Weights of a small GPT-style language model, trained from scratch on English Wikipedia.
Architecture: RMSNorm before each block, untied embeddings.
Training: 119M tokens, 7251 steps.
Each number is 200 + 20 x the weight over its row's rms, rounded and kept within 0 to 999. Layers, rows and columns count from 0. The size before them is the row's rms in percent of the matrix's.

# layer 5 MLP up, 448x128, rms 0.115, rows 0-25, columns 0-127
100,208,209,229,205,215,242,197,208,241,205,244,203,199,190,183,214,191,202,216,160,183,236,194,198,196,189,187,182,203,202,180,185,221,175,204,194,201,188,178,209,210,214,222,161,237,174,210,201,191,197,197,186,192,190,194,219,212,190,191,182,232,201,183,216,207,177,195,222,238,201,181,205,210,185,206,206,187,211,201,203,195,190,218,216,183,206,206,186,203,208,195,213,188,138,227,203,161,191,224,208,206,168,187,208,228,184,202,203,208,155,205,189,223,204,228,181,198,212,255,210,202,249,200,165,139,178,205,183
097,204,191,237,185,205,191,232,210,208,196,183,208,182,165,199,224,164,205,181,147,218,166,206,192,173,204,221,214,204,204,188,209,146,190,159,225,184,182,214,195,224,201,187,195,177,193,214,231,210,184,213,244,171,214,225,220,178,178,182,231,191,231,201,224,203,172,237,210,195,184,202,162,207,211,192,209,206,172,221,200,206,196,177,188,172,214,221,192,173,203,176,224,172,177,202,210,205,189,207,199,174,194,215,175,206,193,178,236,203,183,183,201,206,177,210,162,215,227,209,208,214,209,225,184,187,206,233,216
096,157,197,223,207,219,198,212,193,176,206,205,193,182,198,186,187,187,203,191,240,189,179,214,191,218,185,185,187,220,219,220,211,192,213,219,197,188,187,181,191,217,241,168,143,170,166,203,167,197,234,185,219,234,212,178,218,190,173,184,188,217,195,189,190,175,214,218,197,238,196,172,214,233,203,230,209,207,221,181,206,213,173,207,200,209,234,209,192,200,201,192,191,222,180,232,199,177,215,208,231,217,197,214,182,224,240,245,159,185,212,221,209,229,213,209,173,201,236,177,203,177,182,181,208,200,194,218,201
087,205,169,194,178,212,199,214,212,227,186,197,169,206,205,207,198,189,192,187,198,197,218,205,215,218,185,190,179,206,217,200,162,177,199,199,210,181,194,184,197,210,203,211,197,227,212,187,203,195,196,181,203,181,194,175,196,156,207,184,258,156,182,195,221,198,178,195,186,216,238,166,188,169,196,169,224,166,201,202,197,175,186,175,200,196,202,219,196,186,204,174,240,198,157,271,227,220,236,190,206,216,229,204,222,201,187,194,188,167,190,196,213,248,186,221,167,200,173,193,219,198,211,210,195,206,173,220,203
101,185,219,201,194,188,184,182,230,190,201,178,205,237,196,155,201,138,166,179,225,181,185,234,176,219,191,169,174,170,200,209,200,202,173,201,182,175,183,194,240,200,216,209,178,176,206,203,194,166,233,227,200,189,214,204,187,206,207,236,165,223,217,184,200,192,193,180,215,217,191,210,198,228,219,189,175,189,193,235,190,186,218,205,204,189,186,221,216,174,202,214,201,207,184,191,194,184,222,193,200,200,191,175,181,218,184,188,164,210,195,211,179,144,235,167,190,228,217,216,206,220,183,208,192,177,199,202,170
099,207,206,176,194,163,190,198,214,186,198,209,190,234,187,207,185,158,233,186,200,202,219,238,198,217,149,187,216,222,175,167,218,207,162,234,204,192,184,191,180,199,223,192,201,212,178,191,154,189,185,189,180,206,241,176,201,206,194,209,184,208,218,212,180,201,250,208,201,200,174,172,201,202,200,198,208,199,188,220,223,206,162,205,234,200,216,196,163,209,214,190,208,199,192,200,221,236,150,217,179,175,188,206,171,218,182,202,181,178,229,197,162,188,191,182,220,221,193,190,199,184,197,222,210,206,159,214,185
098,189,194,226,201,221,203,203,217,172,211,221,208,241,155,158,174,193,205,207,171,195,188,170,192,227,197,187,175,193,207,205,196,220,197,226,191,216,226,214,206,170,181,234,202,223,192,221,199,214,186,195,230,185,213,209,198,186,212,226,156,207,175,202,203,166,220,223,219,210,174,207,229,221,182,172,194,226,198,171,194,209,162,213,215,213,181,183,201,211,214,163,218,231,205,177,177,201,186,201,219,233,218,196,220,153,232,182,210,192,228,198,206,198,199,181,209,243,198,177,200,206,219,168,207,213,167,188,214
102,165,169,211,204,199,193,203,233,205,220,191,218,193,165,208,223,215,211,202,211,232,224,197,153,225,213,206,197,221,214,206,236,239,212,167,177,212,243,197,217,200,207,183,185,241,197,165,211,194,226,221,188,184,192,214,162,215,212,205,169,193,186,190,208,181,231,195,221,207,235,189,212,198,182,211,231,222,202,206,223,220,188,215,191,161,181,182,219,210,178,203,238,222,214,249,196,184,200,186,180,185,209,204,223,208,206,186,208,208,159,219,211,187,172,207,194,199,197,170,207,172,160,206,186,183,199,211,214
098,193,210,222,183,203,208,217,186,181,219,219,200,197,189,226,181,196,166,215,205,195,188,193,223,198,181,221,189,192,185,220,208,149,148,225,166,238,205,151,206,202,209,217,183,196,230,194,190,175,226,205,179,200,195,203,190,207,234,188,215,186,186,207,202,174,228,208,231,229,199,168,205,233,218,194,235,183,193,159,215,183,198,192,228,210,175,176,205,174,193,193,183,165,174,229,177,204,207,215,209,240,186,228,184,217,214,201,208,209,224,188,235,213,194,168,183,232,216,201,210,200,229,206,188,169,219,195,191
105,256,188,161,226,204,184,191,176,192,206,196,200,181,222,166,235,183,191,185,193,204,204,214,175,237,203,191,185,191,210,230,188,183,207,212,185,180,207,203,216,193,213,205,192,194,189,186,195,237,187,250,178,230,169,202,207,213,212,202,177,227,233,218,210,152,188,208,196,196,188,182,207,177,189,217,180,211,183,155,208,180,215,206,171,228,197,174,195,216,217,212,172,166,225,180,195,201,153,199,202,255,188,213,184,206,179,218,200,193,195,185,187,199,195,199,180,175,214,203,205,185,224,209,178,169,202,172,182
097,184,240,203,165,195,180,171,187,214,198,197,206,222,201,218,189,194,196,182,186,149,211,231,196,143,223,195,192,176,198,199,218,181,186,196,201,205,210,188,181,218,167,167,189,174,193,229,173,185,225,192,191,187,200,212,180,209,196,227,207,202,210,216,197,198,124,198,183,212,185,178,191,201,213,191,207,210,197,179,213,229,201,204,222,200,200,225,201,209,226,203,196,187,200,183,253,169,177,188,169,200,186,220,164,219,197,176,212,197,233,198,183,214,209,201,206,193,166,152,192,197,194,209,215,237,196,195,175
096,218,198,144,222,179,224,205,212,200,184,180,188,219,221,216,175,203,221,228,197,177,173,209,223,221,200,206,186,209,203,207,214,179,202,194,193,219,181,205,173,150,216,195,203,205,159,166,205,208,209,201,205,167,229,236,171,207,205,253,200,219,202,166,181,236,225,224,187,219,202,217,192,197,183,189,210,193,228,233,207,218,185,196,207,184,183,180,186,194,228,159,196,200,201,199,227,228,191,190,177,190,220,202,210,192,203,178,189,183,200,173,219,199,203,147,198,219,187,207,179,227,227,180,172,178,198,182,221
097,202,202,202,221,181,172,168,171,206,205,147,201,201,189,192,184,181,217,165,216,187,207,172,200,232,206,188,184,199,213,186,173,202,229,206,211,218,197,188,175,191,190,203,215,202,174,192,192,213,182,202,207,211,206,204,190,165,185,224,236,176,221,206,185,193,177,202,171,199,199,177,196,200,192,205,193,212,230,210,208,179,190,187,197,185,193,211,183,197,189,188,232,252,203,188,213,230,196,201,221,198,205,192,236,182,219,186,182,243,152,211,233,200,153,143,206,186,229,178,196,255,170,209,186,206,199,201,218
087,212,197,205,218,192,170,210,212,187,201,221,225,199,198,184,190,224,227,210,191,220,189,238,191,197,210,217,202,178,204,192,190,170,242,187,229,194,168,201,213,204,180,222,208,219,221,197,208,183,212,177,216,258,200,203,200,235,177,188,183,196,193,179,247,206,202,217,202,201,158,202,203,219,180,188,176,271,211,213,191,214,200,188,194,217,219,214,221,203,195,175,196,204,237,206,202,236,197,244,182,203,184,187,197,195,214,191,189,173,223,156,215,202,235,230,207,196,205,248,203,215,200,233,227,206,200,210,200
104,190,165,194,214,226,178,202,227,174,191,171,185,209,207,233,169,181,186,205,190,204,198,208,220,171,200,195,223,210,211,203,210,222,214,187,181,209,223,176,182,207,202,180,205,190,184,199,199,178,185,193,235,191,190,200,188,200,183,241,222,231,208,187,223,225,229,213,209,187,202,183,231,233,175,192,204,189,237,213,209,242,165,177,230,180,207,230,187,195,128,175,194,208,178,196,234,210,172,202,197,237,222,216,225,203,167,220,221,187,201,177,198,195,204,215,211,202,224,191,200,239,186,202,189,189,207,185,168
091,237,228,220,190,204,189,210,159,174,212,197,191,181,165,199,199,188,226,233,205,211,212,199,190,184,180,202,213,220,193,243,210,161,234,227,191,187,205,214,204,178,205,192,205,202,197,207,189,167,171,206,206,213,233,224,204,195,190,194,192,210,186,189,180,231,238,172,195,201,194,226,234,193,200,178,231,208,260,179,220,179,211,205,177,208,151,195,193,181,204,205,219,206,174,201,210,243,219,184,203,230,185,184,239,178,207,199,239,209,168,189,195,175,200,217,223,224,197,210,221,204,202,181,189,192,180,222,190
102,204,179,200,215,208,181,210,210,223,189,202,199,168,206,176,209,222,187,182,193,182,192,217,182,188,199,225,210,208,196,220,225,169,211,232,213,190,175,213,231,200,189,215,183,180,193,183,198,207,221,233,218,196,183,219,162,210,167,202,188,187,200,174,200,220,220,180,207,201,193,180,167,210,180,193,225,235,194,202,191,189,239,183,206,233,192,236,207,246,186,204,215,215,172,224,224,208,200,198,224,209,201,175,181,204,226,233,202,220,226,178,191,195,183,184,181,223,156,224,221,174,272,200,184,195,171,200,228
092,187,220,205,201,202,200,188,212,181,217,198,193,198,206,217,204,195,182,218,191,201,218,233,228,205,201,192,194,193,206,204,194,211,198,279,229,220,192,169,243,184,173,176,199,210,204,202,199,182,164,165,234,186,207,210,198,198,168,184,174,197,213,183,197,196,225,193,197,215,225,190,222,213,195,175,193,188,186,269,194,199,207,196,222,222,177,210,191,198,188,172,170,203,207,179,266,218,209,187,196,234,186,210,160,209,212,181,201,229,242,191,195,197,219,206,213,184,211,221,177,222,198,216,206,222,203,193,219
115,176,214,214,195,183,211,230,217,205,191,184,214,221,170,216,202,195,209,213,193,170,248,187,200,180,174,227,173,163,202,168,205,219,168,215,157,223,167,189,182,233,170,232,180,185,209,193,189,195,191,206,205,187,167,210,199,167,206,200,214,195,185,206,213,168,189,174,221,197,174,174,227,186,224,231,203,197,196,171,207,187,204,209,219,177,217,209,190,239,193,229,177,196,211,178,220,186,181,195,220,192,221,219,214,240,203,205,219,161,227,196,201,156,160,213,233,191,200,203,189,210,177,203,197,217,213,185,204
099,270,197,202,219,213,219,176,226,181,204,214,210,214,186,223,179,158,210,217,179,182,206,213,191,193,175,218,184,205,218,197,229,208,210,225,217,226,223,166,206,194,166,192,201,226,217,207,194,189,211,235,189,229,197,190,211,196,200,241,194,187,184,224,238,202,204,201,194,232,175,187,228,158,187,215,166,188,197,237,183,201,190,183,209,188,207,194,215,210,179,165,177,210,182,212,207,184,239,192,196,242,195,211,201,208,186,202,201,211,179,179,221,219,203,196,197,189,176,247,198,230,213,193,184,176,218,164,197
101,168,184,219,197,195,194,223,214,233,213,205,163,176,193,192,192,178,165,206,193,226,189,210,195,185,205,238,209,195,198,174,190,197,217,195,236,194,210,164,224,195,251,209,206,207,214,173,208,185,188,212,208,184,198,204,207,180,231,156,208,202,250,195,190,154,197,195,191,213,217,164,204,217,234,212,234,194,155,215,194,192,226,197,202,185,211,214,183,193,171,204,178,192,242,206,210,202,208,198,251,219,180,195,151,204,240,205,196,192,201,195,208,210,211,179,216,217,213,160,206,186,196,207,188,175,192,203,203
090,186,183,192,200,162,166,175,184,204,241,187,206,165,185,210,220,201,173,183,180,197,182,210,199,221,198,188,191,185,184,218,176,216,259,222,192,233,207,195,193,203,223,212,200,196,190,206,198,201,202,207,223,179,227,218,197,212,165,230,198,238,202,172,211,216,212,203,202,224,234,171,184,175,217,186,207,208,190,156,222,202,179,229,202,231,208,235,174,198,193,196,216,164,175,185,189,196,210,213,195,202,197,194,223,197,228,193,224,218,148,211,192,220,204,166,176,195,202,177,215,165,184,241,202,203,209,182,177
095,197,210,196,208,182,209,181,205,180,202,190,195,264,209,197,225,249,181,194,234,181,214,177,180,174,238,185,189,228,200,205,242,224,152,204,215,197,223,203,209,180,191,226,232,245,219,204,170,186,171,201,172,190,195,218,217,217,186,182,208,211,201,215,222,235,206,200,209,181,208,216,186,207,192,228,152,195,203,197,189,182,207,200,199,218,196,187,199,224,204,202,171,195,174,187,189,229,196,233,169,174,211,216,233,204,195,186,196,237,176,211,215,207,168,198,234,209,208,208,215,184,214,209,186,205,223,211,182
113,192,199,203,170,215,152,219,218,237,189,205,198,194,185,228,206,197,184,161,235,198,208,196,184,180,195,202,217,205,204,218,205,221,189,178,204,158,181,154,208,188,198,208,228,224,220,206,179,182,201,231,196,219,221,232,220,203,226,188,211,190,207,193,185,179,204,205,168,175,173,193,217,194,199,221,225,221,221,179,227,220,227,182,173,179,199,212,187,214,225,220,174,175,172,186,226,189,189,194,196,177,224,205,210,200,179,207,206,207,213,167,203,186,231,149,202,207,226,160,207,203,215,233,156,209,209,218,219
107,219,216,208,185,215,202,185,191,224,163,221,222,188,195,178,180,223,213,211,223,217,191,159,210,200,205,221,249,222,224,212,167,168,197,208,189,189,215,181,197,208,176,174,197,173,196,181,234,241,208,200,205,218,193,246,190,209,187,187,216,212,191,236,204,205,208,201,200,189,209,197,171,197,171,202,236,169,220,200,210,175,226,182,142,165,194,169,192,191,188,209,204,202,154,201,179,219,207,219,203,178,206,212,207,154,187,196,194,191,185,199,192,209,167,214,151,182,212,194,212,194,224,191,199,201,216,212,221
101,218,168,218,139,208,213,195,196,212,240,213,173,204,230,221,190,170,159,224,209,211,177,216,186,184,262,194,183,222,180,249,199,218,216,191,185,179,178,198,140,179,178,184,179,173,218,199,238,212,217,207,214,216,197,197,192,213,163,210,224,190,169,182,180,189,200,198,191,222,231,194,179,176,182,186,208,201,223,218,175,212,210,217,185,226,213,217,191,202,211,210,194,211,200,203,192,214,214,216,203,206,198,182,227,216,195,207,179,222,175,189,181,190,223,186,185,179,185,212,194,191,182,183,216,219,206,214,210